config = dict(
    n_layer=9,
    d_model=96,
    n_head=3,
    n_kv_head=3,
    head_dim=32,
    d_mlp=512,
    vocab_size=4096,
    activation='swiglu',
    norm='rmsnorm',
    norm_place='pre',
    norm_eps=1e-05,
    positions='rope',
    rope_base=100000.0,
    rope_fraction=1.0,
    qk_norm=False,
    attn_scale=0.177,
    bias='none',
    tie_embeddings=False,
    parallel_block=False,
    init='uniform',
    init_std_qkv=0.139,
    init_std_o=0.0,
    init_std_up=0.139,
    init_std_down=0.0,
    init_mimetic=0.5,
    optimizer='muon_variant',
    lr=0.00427,
    lr_mult_qkv=0.7,
    beta1=0.95,
    lr_head=0.00626,
    grad_clip=1.0,
    warmup_steps=200,
    schedule='wsd',
    decay_fraction=1.0,
    decay_shape='linear',
    final_lr_fraction=0.05,
    batch_tokens=32768,
    seq_len=1024,
    doc_mask=True,
    train_tokens=152000000,
    steps=4639,
    dataset='wikipedia_en',
)
Each number is 128 + 32 x the weight over its row's rms, rounded and kept within 0 to 255. Layers, rows and columns count from 0. Numbers have three digits each. The size before them is the row's rms in percent of the matrix's.

# gate: layer 2 MLP gate, 512x96, rms 0.165, rows 384-429, columns 0-95
# up: layer 2 MLP up, 512x96, rms 0.154, rows 384-429, columns 0-95
# down: layer 2 MLP down (transposed), 512x96, rms 0.129, rows 384-429, columns 0-95
gate384 102:108101147173175082144102140156096147129131160172173152184165215147070127099134080140128146144142115115140133110141146126127181140149163103087132198131048129128115142146167147122095078139123119144121158162199094108111142165139147175126102134134115149150121122098180168083118179147211115074
up384 094:139109110165209147167143154155082125129114156163104121065131113167145167135104142148086088096150196095143119171160143120112161086133096153090178063140163136085114145095126122143116110097115131120135140081103162105163115134095128013107090125145080141178152202172142125158121153150137133152
down384 093:164120109153061139175164126113081153203116098145140132074132158120127126096160132131142076136111108104146129080145110135123146140159078162119148080129109149106133078144153080132162074121123129124116096108078115102080099100086084123097096055098059079143105132159120143208116114155078098194
gate385 095:137096098150109164093176121146134095128094119171129062123081096137126159070104129146151153094132061131084142178146119167115088156165145091087056158109166097143125162148110125160139138127105191092151100190183097121142092113097086148130061129094135149107168165068112174183120102127135093126
up385 105:080148133122096119180063158101118113117160110120178175088164145140105122133113091162179122139141130135154125115118122150153149142106161151131187055118126146119109086159127124130124129077159095156111138061089139131118176209163175121114142118205167042185103103187148123078110150157133137132
down385 106:131174117192101129084123197107095121108156099080149163105121119193129090133151104191156114069063060114120088124154123114128139076148135158108138133159104117067106189142148061098104155126108130090085127157124142116103174109086053140121114127149179144163175139088155164110126105109133133121
gate386 097:132083118180143173095196133196161092117093085137087089122185093150076115124137141127100092099102138143123101097159133115124197134139203042110127120146117151149134153147159142076164106108094103133120119130115055191107119120149126106122135087120148090179144198098167145111121159131104161106
up386 102:154189116153099118093137132109099150170160138156090122171116122078117117153164131137173126123176113127162102171108152131095091152128108113157135148142125153125201140125062083150166150166150176170110066146137093054168095113125166170117207155163108188083107097120115138090163128100147072087
down386 106:064107092117129168135162114140165099127125150103044162107150117162134157103102186181110116120120108097116134087143115118172167116131187111161072181139123084176062149141181137086118113088101108140123066140161076178115125156090153119157109062111129104153174161090170114102129130157089155109
gate387 105:114137164134149102139115127031130181078167130143149152161145151108135097174118159160185122076156100095138187155125117205183162152144142146151140167163142093107159142156124051116110169126161122145139149138089070123085107144124183159156156097118113111081105126111127186133133166086178088130
up387 104:135082071094147127137114162199093120141053121110054126118084138136149115113126127095129087134173193062151126099122113121056149097118115097127152135082120116185130109077147124174162094161139142218110112121073139123174130102132078124105078169145137132158112173123142169134095121122146137086
down387 103:115183105164127138136115095190103116124123132198142083086107154121107083119142133140107069119140157158152132113195141149096138077105097081094114133177136096115120123095127116148136120061132117148071090190123106104166146165155191104065128118150109132126090154112160132176130127103176125021
gate388 103:163156181103106131117165130108163154113103160136108067124110114187156087054082066148132123185102114169129083152087123143157119138091117226114101104106038111156076096116142110125153155178149136164122129153131148096098149122146062149159094128161127115119178101136151138089128157103148114098
up388 119:108146162132078067115102140094179123090096091127105055125139156122140126157126108088106168121072142177202124157100175134077081187122172138196151132129119133115131083140136095172131083135106173136117080096123111156135094092118140129116090134168192110149161095078165098088111131108160098081
down388 115:117107141163169158144105180082172131082098063135086066128100122048118112170123138088119169105045140175179113133162182142090100156123178107157153150099110143155141101158135131108135129145114137143089125123105134151128082124130186147106175080121142134145107143108086099089155135135085154040
gate389 084:150134128131122128142140144116171120139172195166142124100178118138141121174153197176111076101172134100135096145116087095119061132152128111103149063148097114120207117122148072140176143093171135088184077136158135131114155133122106134138070118132141126126074146188083092188145169184134135173
up389 091:154099134111186127148136141157182103138126168156145117124138142116145091143158204155117096103174121089162064151104141154133103148193089075100162083132104104078169080154132100133172126106166116130102076192146137080100104155154139138151105123128204178112049120125101086139171135172120111135
down389 091:129062132161125167123091142162163143159161111167163129159057163078088098178120182127104144093186169084154113106171128111122104128168145147187170130166151126145194178132119124125113067162142145171159107124175102112084144115143100141099106123076141123115095103078091104124204126162116090110
gate390 103:096088151202156122133079123124083131137129113142155136126140157111149062149086128080183036136108126071164146184112175110110124138138134072099101110065141198084108125138130156131154149135137160100116140138126148133193193136109127137160106126175102155120188130125130167129100070075119141089
up390 109:087069104114129046161136204160123124121138115124153098139108180116107147139114073116152101128083099119202136084155183141091195141105148183089122174093078109115146124116095153128112066140138139148126123121180119129156105184149123091128155125168210104138099092113156133139095087129145175132
down390 109:176099111137146132144095106108119173123087087124147175080096149161075141120159094067178124136142139110179122135175103094134143172105078128152145136161123130137132093115137094184124124098165134177090177125178138155092170136083163113107146159168082190092083124095119157123111077198169094069
gate391 093:117088159117081144142080149155165108147179121100157074157072104093119114091141055115155132123172137107109134084061100130090168114129116080089116085137087142144117128135105154095137131133094115109154070137110127169106154197143131105171108141099117083120224190166126163076141140077140141142
up391 098:137132050149189137106161104092072114114155131173133178085164152186103157145152101124153138124081143140129102125172166147184120122111132191151163157089138090119122190129135063178149120150112146149085146131141162102165116115089172124087116111143092116100037114140120155181163123186126117094
down391 095:121138071115120119085110126109131095122151142134173124116111092216128151119145087157153075127096154067082074062109112146181167052103150127147161121115099093137115075158099095157104122107133143109107175124179152140106132132144083156091072144118118104126119105148188164193148081141089071109
gate392 105:083194161109111121144093115105130142131174152098120100165133138102152099098146104107127206161114088133100167109091151083162100137085169165124135121138164118127074161144118099077115102106127147128125110159175149156088126072109156112169164163186094059123096155099054064146150094108130059141
up392 091:108071122111134123115103122161163120085126131150094111132129146157095182139127142096161034085111166110187079157191098176106150121136145076119180087154091162141115105153114165099071105076103119112085144091096117113138144113116144052061073087133126164149126176159147132127115161083118120139
down392 099:130148125081084144116124065153131125118104133205156136183128083147086149135158122153172072133190143139193094162114137152139205134129147125091141111165089143115077090119118122133121062182149135052139126090205112108158128141163163137113085091117135082099131160112131133137133166153109181099
gate393 084:151112119088136110152149096101107106146095169051122169126089088158149153101172124176173161080179164094121135067100112100077116159110107161179122132149118154173120139135066098132104175175092089150121123135092141104115185097133104113142179150137160104113123142153119149086183130046119183170
up393 095:163116132111152104105192131104127101096117165085153146129121136156118147114094105190162181136187159125104114135025127109083146070129123164096179114120078104146131119138146093077114202134106115142127091079128178047153179159115138124132174105081112135138133169162106172137139102165115160120
down393 094:104191119168115134173156084126113164152094142093138091091118067135120102101132077144101137093099120154173137145175232084155110167132097130178086136110120084147151171125081105123115089045131135085128141140101100079131118107121163107101126127207111132120156151139065085102169132111113131111
gate394 094:158087071163073120116164156160122142158123137041066100104137114138085080126109103095142182188159116195129169156104141154142194206124115162147116084135093161121150098099122156127081140145108090146128144149184158126150151132072098126146109117113145129151094156104180139136100138152144154066
up394 090:091073175078118100133132090178132143077078143150130143138138081148141187111110130087083066134129151069136079151125152104169123143163163122143146150072141103132087108208133101096103112098135136082137145111124075165125151099125121196138173142063148143136054112062149130143154135149140095124
down394 091:133163131123100067065153125150084151100099106152169180140122147147144231138120136145092087152091119094126077070088096117150075079142094110134098152111158108070133143124122084095122116159158137116147112149146123089104141114128132099128149196104040144132090083070138158168142082108120133151
gate395 092:114172167121101091160156183087106092092087201088095167131151144176171122162072160141124166160162172106102108156118121103165098129151163128144158088090159092103190113118081102133082138106108129075131125105143135130183147077166125146094145107167138154126124123146081186178136153192166110104
up395 100:115164062156092152128104132114110091163164202080105145111135098096162128140107085083104182163160107193164122105130129116170128163110109161185139082079157126096116105162047086098135152098138140113154096149142137111162127105068143131200158102066140084129130102152099167154131107141089149098
down395 101:129143147139132113125117118142133159122107101098191148164116101130156138121046126177089126180241155139125126162095142145131059127159144069099114070140098095144169112128088102150130151166149108098182169137157150150193150125115159084098139089135144152209126114098099154157182151138156127137
gate396 099:129152140156079131084105176099110145075099150162111134124140084170099118129084161100128166167149146105136133158108110121179127148175142142074150105057137091183166095117117124089117055124129128110152076166152122158187141127081080141119135110194136158123171181176166120189166117120162142185
up396 112:129109139120142110081149126103178126096154166137161183180095144126164159135179154122085132107085093134129091080138135125150106115168127112107187155179101101092157110136141142064061186143176132129093196171073120140077129076131114122181110170116115103065123143072068121112160106121144116105
down396 112:101117121153118130085137080140156125078132156136144181135088139129100116126092117166137007111183171177142076076163151140093177089087093131161142106156132128093153119135108106160157142184151163156070137122076226132133124135139161123078077137102119121097125138148113090113106121148120098137
gate397 101:147174093114158091140129100185142149143114079116118152153162148101130154102078125133123139147140117153150137151176091144082136151175106123129143130129108107107076136107126116208154128031106106081167076159116136114082101129098116143129127116093186105110143135096099096233206083149108167103
up397 106:149135086054126149139153100145125144113155104111116137123097128133172201136099110145156096163137129130137142095128129149070176115179110100096130117176119160102121103096097100196143117098089155153162126035180108068069114152103140184144097157061113124123176163101133165168161097170088131109
down397 100:166109115083117134137140114176150123102119169135111171144073163117140113119122120144144132155141110123156096148135170100135142110217095100092125149158171111097119110135089173095125103020146124172134121030156098119088131191143085150097169163083092113055098129119108140101172121140135168148
gate398 110:083146202143108146125226117106125128121158148091136124173119108099159143154153164099113124092174138153088167060161189117126175115133207141126137113154128149132094138095100082134134171087155168078121112139100149125121075112172096094092099075160153089153124109186162087097164135153119135122
up398 101:128112129125152107134120088073103114177095124084116114090103197115112147123153211089085117137144110106159134176146143081083127159126126107183159096130162181050123123119100167098052114131143078163065111135138100102127067109115163113090126129143078101165131090080149156094162128177128138156
down398 109:114109106174134087122097171187079146130126098192130053128097095139123110200169120133056142142075130151159130097114059080168122100107137105124144161125163149172148106159184096127134131211081150152175109109106093117105184128148103166096123127103117133120126120085098123113091100091168146125
gate399 110:104131143150100097070133143093116143151155102145147069092148125090160113146193088148185132118091107113170111165163103156141193090153148038166158092133171167125103184114100111063105092126161097095113149119130113068152123107181159145122054095111086106128105154163125121156144150127089157138
up399 100:151157144135226123125098132114104071104151148162175152117145120054112185069157162074138133178117149107159121179123138135141145155144120140136126179188137182132146218128135118118130160147125191125124176121099128108133182102132127153097122133116088164187102136129172191099127138158147120176
down399 107:155079108110136124138115138103141141118139161171183148146143146095085161098111186165059199130129092138067133063073167129179126128162124147128120144152105123110100054134146106138151174177084129148165105121138111091101145146091099104112166106130151093148163128129128133071140035076173104103
gate400 098:071144168103135103124193173101141109126126120107180123102145102100095163114150133085075054092135183197065171122157121134120169134098137108144079173108130112156181145128081137130129125135093147161141119133069119166091123140121118104112150153137095140085040147146095117103163138145180095196
up400 090:125133136148109122126136124133096121103157137156171125089158069073121112127151145087108125040128066171073153137104099098148151161147125057063123148190190132133123105156120127126134085162083155059103201180123153114098114127121122152126116131159103053127116148172143130132092098101095179154
down400 093:085150162092138171152174152132162181147165118116152142157114093136096137095135136074099099161139146143101163119143170149125152074155117163145037152050118085199189140104124122111108147108142089146139126109065106157110109147110139107088115187139094192107075135154177134137119113164168106172
gate401 096:083161086172104049123166108165155153141151103082146165125090113104140077152151103112069072091148091092079133161144136144123124072135153076099130104123171095130114120134117141136165138139110148089104119130095113131139043131117188173159137030107136078152066111131131128154146134109082111117
up401 107:105178100200131063127143077151151182143119129109080137132129166113130111191149103059098120106155100108123061170100144170101147078186139107131109088147121107166171093148117122125160159157093134152096170148116130116164065190112156152153158109113115116128066114104062147136143134072105097112
down401 102:038113186111173094132154127118121117111117171093123169162122085097133120200121132063138167089117128119092096179146131148174095196120133102137168162144116134094119099102083176078106132134132152114136140122139133145129084121142154158112128120145121163158152120039081145167149157098113050184
gate402 104:064101155115170164110175132108137161088162129118105096147161145145156179113149178076123155144135149119126094121134169087174147150195087147094088148127126155108124105116137124083031133145092134110067089127198146127115108153098107059184108146141091084177099170121143106129092133175162135125
up402 108:123030163160197125135163138130064103124145133095141071083147162156136137160154145055137112095150144126104137074159157165115192122145088108123090120146167117139117078098084122146105137132124100138103121140124154071104114137150150161167067039145103116203134146104125136144134136179120113099
down402 108:147134124166152138136104150084115218149174113125135178127117057125122168113171120152167102093069071136101109112095099167108131116143040132115159152134121150090175111108102121126125145147122130125133094098119159109093115106164166154140149153116205164133067135118082123170085096072194095087
gate403 093:097100116109119086054135197072177156129151127117163141104138147104092165128141162140193143137167134155091101166133132150127118136121124205150146128185144077049131153116146137112140145175109092030152135124169112107168118151107154070143099108128120110155146080134062142133161128120158078143
up403 094:117132134121142160117135069131089168122134130121108136142109116130173197133126102055083174147077103140150140115119188070183110122092126114146117141116074153107119095096093152161118171094109183226110112171108162201089135095108095161134118089063146115158108155170140128136139120107114146187
down403 102:082079099165110065087100132144137170100139092157098172133096076152151119120129136092210111178176133113155168111123129089151175165110099129078157085102043107165141195153163140159101164135103159134195126126094113128085126093114146110114114090148138138173131111125189078098146148136116120137
gate404 089:109117108090154171131077125135118132098132083182142101107192108102075105128102149149095080144154143156110106090160140149125140096107086141106135107175150090208130098186141198113149074135158166141097110119115136195120149070158048116086085110124088170139178138142177109112101171121104135136
up404 093:130060105128165130119093077181120122150134079095150147122159096069107121123123148160137104154142131148112160088134139117074191071101052133116181210172095127167111078114130103102137100180083112104128121107174133141114126160106081153153140092090124138112150077110147161041152101113119144108
down404 095:073142131075146177092134106102159148107150098172119085130110112116091163148159108123131095148183141113133101144126138110132141176095127100140171066142059056152188117095154212172139081129119101148195171134129089137151115142102140123111137072111105126146169188096107091153145118083169096163
gate405 110:106113137131135144053097195142109168112143107096121153143137121133091179102150165134178146136111141117116103064173138113186117177136143088140070095179154131130146133138116170107113124120161168114080146159126102146143158101099127107111171096119044074066103093115103030122172115140174123150
up405 108:154168143162127154195077143121126124081083178160105103162095089175134142131123097121155118113201142164149179162096163157055108107155115144164182122068130100079105111099141142162156139178073119123161152179152141130136116168158140147112093073111173138135139133127161200112145123167125175092
down405 097:153153125144181053164167096119129073138144124136093116069155067092126130115104131166056091121126055202165102077121131110155163108084123144116150093134056141130195141138156090161117141092088069111146107121126137135115110133138112139122132163200088136110119089086134125144159148101123096171
gate406 117:168142099128133179076095079162134086107086174096131119127159134118096152060102111122081063145126110074150109158143119134116116196113166122093087184146191161145127185123093140175144117121119171096151158161094106180135132163160087171084119159138085106053120092103136125124150102105168141130
up406 104:152164090184137098182088122043128104110180112137061149149075098137086139172130133164162163127116081153131107144099107141103094139089139129063111148120149124037152097138163177121157156144169109125155125118088130130123147114098141189142166116150140149207130136117100125090147179186107158128
down406 107:112096132092127140077165087187140130144068186115186111152148165093175131081132104109076116092122132134156129151111140159069169103139152148162171092131115136178081158135134071116103148093152160103143133140162148118149063081138139070146115150100166088075206077113152111139117131070104150128
gate407 113:191148096151173164073081150122081114113144121117140125177160159123118163163179114109141121132083128201129160114186094117101116138098042177098151179137159110086182141119146118101114072111114142098110161142160160130114077181118126163164128135086129107114131094116113069060150107128104165168
up407 092:159165157102166152124088081124140141129156113128103137157153186086107151105077121193099164181153110123091100094145142161122072114039089184120075126127131099094117177174071120120066138145098151143115102133094137164106093136144111138145169177127175076140089152117084089106115083105158144153
down407 099:067111176099094129122143116081186149112142134186136109094140128128164106117110132127130159145171161112114033117087131150113083135179191129113142077124095136143064072093076120147126126163113091128122059105131172128063142152127082068161152120111154158161120125091158137180141108159152081110
gate408 108:103135158068140136166074133166104154099152102161112092133145052153159126145082149107163134150113114134162163146092131115143072117115108176098119107181152062147171081159068098088084121140083130122099142135145087135088092124144150108108110179155105192161138064064162114161107125089184140135
up408 106:104139120032143120142102134168140123170116082162149089153158106085181121119041108160138032101208109136130145186175099133176165184132158155109132125115141085121094088096125134193108123113162152149150163101133151122135089138106161152134142127166124163144116103146124132187111099126095115128
down408 103:197130148061181128123085112161135112103159093162159167120160135109122173140089126131161167103157091154087136200135145096167124172148131112187167118155218079157102126081055113156202118108134162164146133106134151151116114142112128141102160081125149176130155120136111121150072093127095150114
gate409 101:121097125123155117085100096138125156168201069196148143076192116076086145120117136159171106141114140126115161116145100126124088123141133139160129114107110142151122148138100117102163131157166114071117121145095128116107066109202114196142108107211071104110196115099102170101194134151104094123
up409 105:114075175102155059085137175101134068150137080142132131083164124043131118105123152153162136171135173197148147127170138114122116147134162114173117128138114093150157124098133129108113130111123149074112140158139102121137086156145070187148098114143088079101158119095214106133149104196089154085
down409 107:102146133160172140124094114136132116128159139103154084143101183099111152106125182128098109159111039119105084144107197074212103095121154060110107078171139107196080139111153126157177095131100191146168141136150107124124176116126149159108173130114143165154124095140136074132118076088143109127
gate410 114:118105152168134079101122144106161111099183127133136142161116051140110105102142172130127154103148140134142072118148147094130114073112050129126094161134096097106138191132128108081157057128112170097175132138159116132119102065170135163143088112142164129181148086062144113141113054153159154055
up410 111:083115112107068187157168132116107112146112128069126142038124177140147133149141080055099116200114136061087172090068161127089171094130152112100130120125148138145128082157107139161153150118064148129054131117129134073114127149126118102145150151108104145073114085162086102100127153121142130146
down410 107:142097095115062141043164143117113132168143091112099192074111129191108124166131081089125115152128122089069162152120132099095180096131120137071078119106098158145179093143222172140132149142080126158088146116134128159115105167089138139106159154102131125105053133154140113137119158139099167128
gate411 096:089068126142125146148086137164108157152102061093075162117125127189126103103146148095150168162067109125158164115172075128177125112132154143155130073092170103147122105162173142123163148112138097109149158098190088090090071152160130176184070132110145081143137076115138099081155097123110098145
up411 098:172170120200116108184159121121134148122185224118112096113165105097116107158119125171107113116147182139155114157131192132074117130166114110144122158161133125094148149098186118201128162126077182140100091133059135165143100167080152092122191116111125172091080156131132137135133166149127138125
down411 102:189191179188165101123103125106166075131140094135159149139149154123174139068142104071121127094089166112140142149147107107083136172186119114136132156107145119123100166127112072153105140117120100150084139061100109123132163211149124104120139136163057157142095191100104147152165183080113127142
gate412 108:160179112140094165122176074109076177129115177172103153104095179113177139094139111145141137168186175106162109107106137099207133104155117100168146116188124157083141088101084151117117099141104124113149105154130106131145159086066107185148115068101082182153115113141168177122114141119108096167
up412 098:143185164145098098118134141092075098155190115135159162121175108149153144145147076180080136134133117185126151103159168126093155132140154121108167161140078106092124156091116193163132089109136130134163159185079081133110089195137114122124085113087119123103121137193164098098214158129094168114
down412 102:163126127169169122193096142146124174157120164140121091115115107106101143157055071164069088138150146159093157134106120110082116161084132158154083115193110157140115128130081087111110171115186169145077117124142101141143176147071147132099076136096110059050121157145123116100140071124132105154
gate413 096:135149107133127143119097179121183149138112077025154117110157157140148084136121092118184140099077125093151144104124105095120160163080117113120138097051193087127132160049148086104151131104164140104138149068162102117107109124149164137147136138093146120093142087096073147159171172165111138178
up413 095:095120110115128084105024121087162094118110041098175134116163142064171068172134119113140125124124107176120112090169153137163104143082104110097122123126146089090079122104085126142132094126111135105150202089147146147106153145094149116115135116123129113147156148152081099155209088115169107181
down413 097:131085120134102117117141055134132102158133135143099137140129156112144180199121144096143154189095099146077112153096100120174124088130118096128174119173115149146086083129159176141095034148087100121144153107134156149123137128068042141135094145142138136178069137112204115134152078112177136142
gate414 107:143120109108196128070147119082158131148183124137117132092114123156158100166148109193119106162127098103109112107077146108139127151086152099084085143176085114139088139152056102103067167144205132155171075102153139089113160117137173145067138197128096156151138124103140115127104127111070179107
up414 100:148167171161127186114098119116220100067150156150125135160164075153134109132139139143121101152148110130150108108079163129141068160134066109077140131167134153142131103149112087057097098155170098106125057121139098087103113054156147130148149159125128167141134169087088078084157123090116170126
down414 103:112150123214192154115130177072147100122173104114117117174188091046156131116113176121146111182125095140139100120086142099109108108120101178076104171152111138152123157177118142073096109161103146135127131157142130115121114071155167101157149181092104197143103148126186095108136174112105146152
gate415 096:060141137103128079110044130118147138132184149093198095118119146093153136103101157126145132086095093152095115097176088129200177134089111166143166124180138162142156054140121100127090103134116134091135134150146117177154122148120163108155178089075137073141143119185172102137168108125121098174
up415 107:160109148114091147123222173136138102172105125177066140135125123169134131115149125116091122145164182118139085130097139086119094048093190085155068176104130111131093192121092136113105163145093141117136096091114077118135125115143129144070148091130115118117077126100141146051082147120146088084
down415 105:146104158163065107163151105117082185098149075170123164114088138139124129160158065182098106117170179137097140161109150064110085059104216093139120153119147118067177150096089151175145152095144085129133128142133143097095141113108132144095117101127120148094101115159115153083127153139167084083
gate416 097:110125121126087127104099155128140106160099143170140074116137130139130207076089175144093077131140125129161108087103116090161138144115150176144129075097106137150124172174145161078110127150149103123049128114145130180135145176046119068165137155097104140096177170162173138135125062158066100133
up416 103:139125150114150114155149109136160094115180087106151167091094089113141061158140121157099110080192137147086082118120072156087099114117183075099100176193141169109127109072091141171120154133113124127190130124124109133118136191114110175118151092164116155166136118094114125135176115056184180106
down416 095:180114173130127111146130131144094126060147082106129157131131122126087107132210076135158149128115106165098088020165112098153129151144116140070166126152143129137130168104131094152164180095135085142155078163117079175128106150151097115098137134155093121115139051134157160100146139042162142134
gate417 104:126120133137111185160139043139129120129159134103148114139106159200128095102093113152078134151103072136066096068151111080120141099070155167105109067114148149121146099086163166169147131164126109129116159158121157101192116136172070115155147113098074074106106176180152159157156144141141118170
up417 105:139165107153091138151131166117183145117105103081036086148164152114121093096099154136140097120117127119105090094144169127115174097111155121106140083139164129120121093102152226133092091162096080169113153124085111099153128152112095144096179093108131123075139149140132164143110115179158061215
down417 105:123090087112120130109160170155124047115118115140143163142150126156114139121125145119101154146140092131157175155137137200165068129184094176151192183120156114170114138108155164084082142150155140173156131100097098145137105168097087155114143131167171184155145121083076085049157127079107144094
gate418 105:115142160083128164168155177161157112138121136094152125166138145106120136097122134146136125094185137088093140059106136131088116103123116143175113072174163104138096119095057123099067191109122072118132130109130176148087155148140077090099103169196129074127095096132153129057120189117151186125
up418 101:071142153108139115172151152057157071077158092134131119118160166143122112178062057121093054126085103107160170120101143144085194143150145120129185098093117106194166119127083096080148181137170144135123079138118195152090146172132171111141117144125159122149145159134131127141141135106123130145
down418 102:161087137174102166075134096212117187141104123157158133116145082099160178101178130158182132133169135132130121145161134121159139127154110142149141126171135122134068103118172157201092109099099082133102120130076139055146061150158104077082122143153136129184092121133141153118184159109161133084
gate419 102:144116100194060140093078134100187101086147151127118141109121149176099146161088092134144172095099140143136136109063073175090111140111116145124099120143108072169152094181135092083083166175143100131138124179166087157093175080090148161113137099108110147185146120075108108128137157120103069143
up419 106:135089174085169115143158150106110114121133158112126147134099134160130097188120150122042045096099100105144102095177138127065217126144138113127139138088183177119159048076138093158154091127153112136076175106133142180136158183153110105078109116139137129117123127122142111129106121183144138098
down419 106:147143155079180105134151115158101122094126165118122155149064109129154115125174126151083034127178115183156158125082179096142109122136146146162168106117148153033137151133140065157172153129112141153134168136080153147168098158090123124099077167122148140101146086094174120171158119122089182134
gate420 076:074030066116120104162169084137178177121101101081063091076128134095122126094136086121120084145123128174093074079075090133133112118130167146141080118110079089130133105132126105142148067082142092154166121173109087121119116113128117132096155109118114161080117161171122128135114051128133134141
up420 083:140229144120173121095143142105093104086152168179147187156155093130117157127121125118181095113135125096138157179138140157143153073071169163088145220172167168116129124122100182143122136182119136126112144061136167116148144123136116099166101140165158087145144091129096138095140122195109134152
down420 085:166218137148105068075111080138126153074070133153188135122126124155124102134161099068142094087121149158159157130135119126153181157092105172058114139132143107089120112080085195190074127125092141147112096113124120175158150096130114159130120146183122085136159107088138145103142133187140147142
gate421 081:140187105159116132072127164117075135169087098116119124122067142140176160149082118120158135144137067158135133127101157088117163139143103159151100113095113058165164105170062164120195134120113150086158098101128103140095043122067085116122144141119157138116090206136145087114138159111110080117
up421 086:127120115085099157149128108135156112125141105167095083150166104173115149112111138117162111091167153109081110165147130165117078110099153114125150128181081166109080104120161110125074153123194142163106134196073158109144218109177158109121167120182146101129123058088120141100097158164140172195
down421 092:140113121110108149139096125189183139117126072149102126106172116156103100140162114119123100118129137147122096119145172158108128120030187134125139124143104103115091131131149104145069167071112146193075096109100117142107195116162126161088129115121121091151151059052135125201112139187127190101
gate422 093:123168129076147086139135152117134148168152165148134089161113153099155154144197084172154127167077099133081113100116119140092088092116146108125105109152143104107148131109129067084188114102087129110121122048199061102118118100135180171126109161148190099146165131129056129191118157147152124106
up422 095:153144138111127114112143192110158198145129158132125094137126123120129100160135118158140172145078128127083121103097173155111079075120121122131106071116160104109172163086116094124133070064080141078066118117160104129141111145074178145119110137165194133087111114119145144209049094102095090101
down422 094:138113122056117175115175211199117174127175123157149132118101139087134139103067115097134143095069093132102092152106204114133083158177118117160144151129140143112176171100124133142131050151090118109084160146117130157119165075122117106126137120119124178107111107147108170201125183115118099146
gate423 125:124106181147174188130101139134141139146124133155094104069126142149139084127116098135122083147154102140207086100122136131161167103092189115089104117114180137144131121142176143179131010118066140096138193171101141117108116132111125142089114140145123103156170105120130170104094102095168084071
up423 101:096136099086088082082178150092154087116160074104157137169111133140137140068182129101162160159125156131061147102140140140144128111130088181122157136180084171161136136127080128112116213152186154173096104087175094138158117152120134118193126149129116101111119111126083108118189132190159100146
down423 102:121119106123130147080118171087104106158211162118155121108141075153157143134182098097138176146092104094091118095099112166157214094151139082125181154065088117116169130121121093163123115100123110121119122107143120110147106086087122169150138134158100127071190063124120140044143126072134110099
gate424 102:198142101076126204120130157115126131162133086098104139110133105160144160155096102071174107160116101086132097091068085159110182178135136111094146146071112144104134087129092139145152120124133118101189171126135189109164163124084091129125101139113137114137138168194110186188171113137144172075
up424 104:175118110160125104162149102156098128170086061126129131115084112040134107107135061140109103130078095105106113136139147137200080150156153073160093196127119161138151114110096117142081159156149153149092096106154086129146167176194087098064107114097138114159162099133132153069137107142100107140
down424 107:142156118137163142101138073162111143143069096107140173142117104118136114097137115083124039096086103145138175212137121139208141179131148121144121187148138132141154105122105116138084168156089158096122109130150156133124171141164115211115124093179132087087192116149199124131147101145097091147
gate425 100:066078122174153113181149144093171123122070151091080153080086123146208074088133071108163159137137094177082080119159142165171099087090131121117082138143125105122125114100114123146083136094099159139154105180111144076113126169138125158163118151092115120143174124130142156142175129160161059149
up425 103:070129157191100143074146134126166117141139091069099118184148098156085162137089116167133138155177111200122151172177152095123096162111094108147110121154095141124148118153120155105134066115044152104121107191126132087130108128163147115146171098189099136142177081138154137067166133170095113121
down425 102:111165117172080186064158146150172146145155118123135142166198133174069182173082139159078143113142133113147102148188162134140122127185136131102132073073083159154116160151144118128173106133121066116125115129134117152154121114148155056062155077125101143117132079131081151064129131152129140143
gate426 098:133163126154145173090153121121089167175154106096159143118106205124125107120133129156094141147152144113101093146144182103143122115102120142153072094115156193104207125089146109162142175150128166070159184167087091136184146108098139095129083064119169141150136046129114092192140141156127131107
up426 104:113124138127213118076148085104172142202144109157175168070124086135086147136119155098109137074092183151114146090180137141101145120119090141080163107112090072138122137214100152149141133088133118157198112102076152176115104101126144126110145144206141123139123096158099146139146161096133119111
down426 102:090216184125126118169090095099105121071113104132132135138171132142150167163187142103084109145109139088142080079126116130148195152121172145110108184130124083197118131122150169092108103136167124114118119132160149089086092155154077123187110113117170078145111182098089123128099099145086186122
gate427 089:081171115186097098167115169134058117094094110143142069110137140085113153095120143097109161099105112122086113077060119089140140134101175078174050115144063093182055139147112154118121155119121116122157125116121083107124151086103186135159121119148094132075167173124095099151123147139142153163
up427 093:131193162164095129119079096130100115128136159136114113180134158100111176213055169098127061105146133098095111144112071101128094158139111090094135133161071074167110055135115143117134150129118152120085114107138145068135088124175134170155135142144061183093111143132146170111166111105105160143
down427 097:111185176122149132181126102143161118097135151120091053132135132097078165119137173125135088094108091064108143119133111120115104157088104064127149097098116100190158147100120165153138131097199144178131087129114165070113099152189186087127184155123108119179166131121150100093146156163123180151
gate428 100:119161124131135113121063093121134176172121138114143131149188164049115118114082114086138132132121156153071178124124082026185139136105121080136142169108143131142180046124170172096132166112134092106150123156127138087147130146178138135099185174118171113109130114166149176109152175125144151117
up428 106:084148087111137106138165088145128107161148107154166105160063116162131155143199076104169163140166063169099068142151117141136108143164141173164131052120106164116083069102140089150143132085124158137106152144138151126107219159115131133089077134121124065155131182163137106147120164117105127103
down428 105:063118114144111090084121089104165176165127079094135120112189159146170103127069131092108178158218129179136115116130118130140165114127076147117137120140130128150140108082190150131118155084052141152138234172117108128119104155155124112114130155160148155146062161132160153095110157114141137119
gate429 082:134187112142190143053137088109089154077131144152186088145120084110045108095133083120126170172140107099156133178123105158132078085131122114106102096116173117161165089118144117186088095146124087098181111155118138087112099119093122151189155101096066122095160128128163094157162113117153126144
up429 084:112131107108161126129102128132119118116111180095156106093089031069171118116180097127149138117127134116194087105174138171156121106147143130116086156152139107174141085091155120150112141143118191114172180129118128116130162136123060153045124102138152191081138073152133144101080179097076116148
down429 090:129155123142162150108126097147129171134115164109151096126103062093135085141122105161139121131086154105147112163151119130170161105101117109096099141151200136157178099099093077203110118169110184165120129141141125086118168052130107069093149090090114195076147104138203120115173144063107115119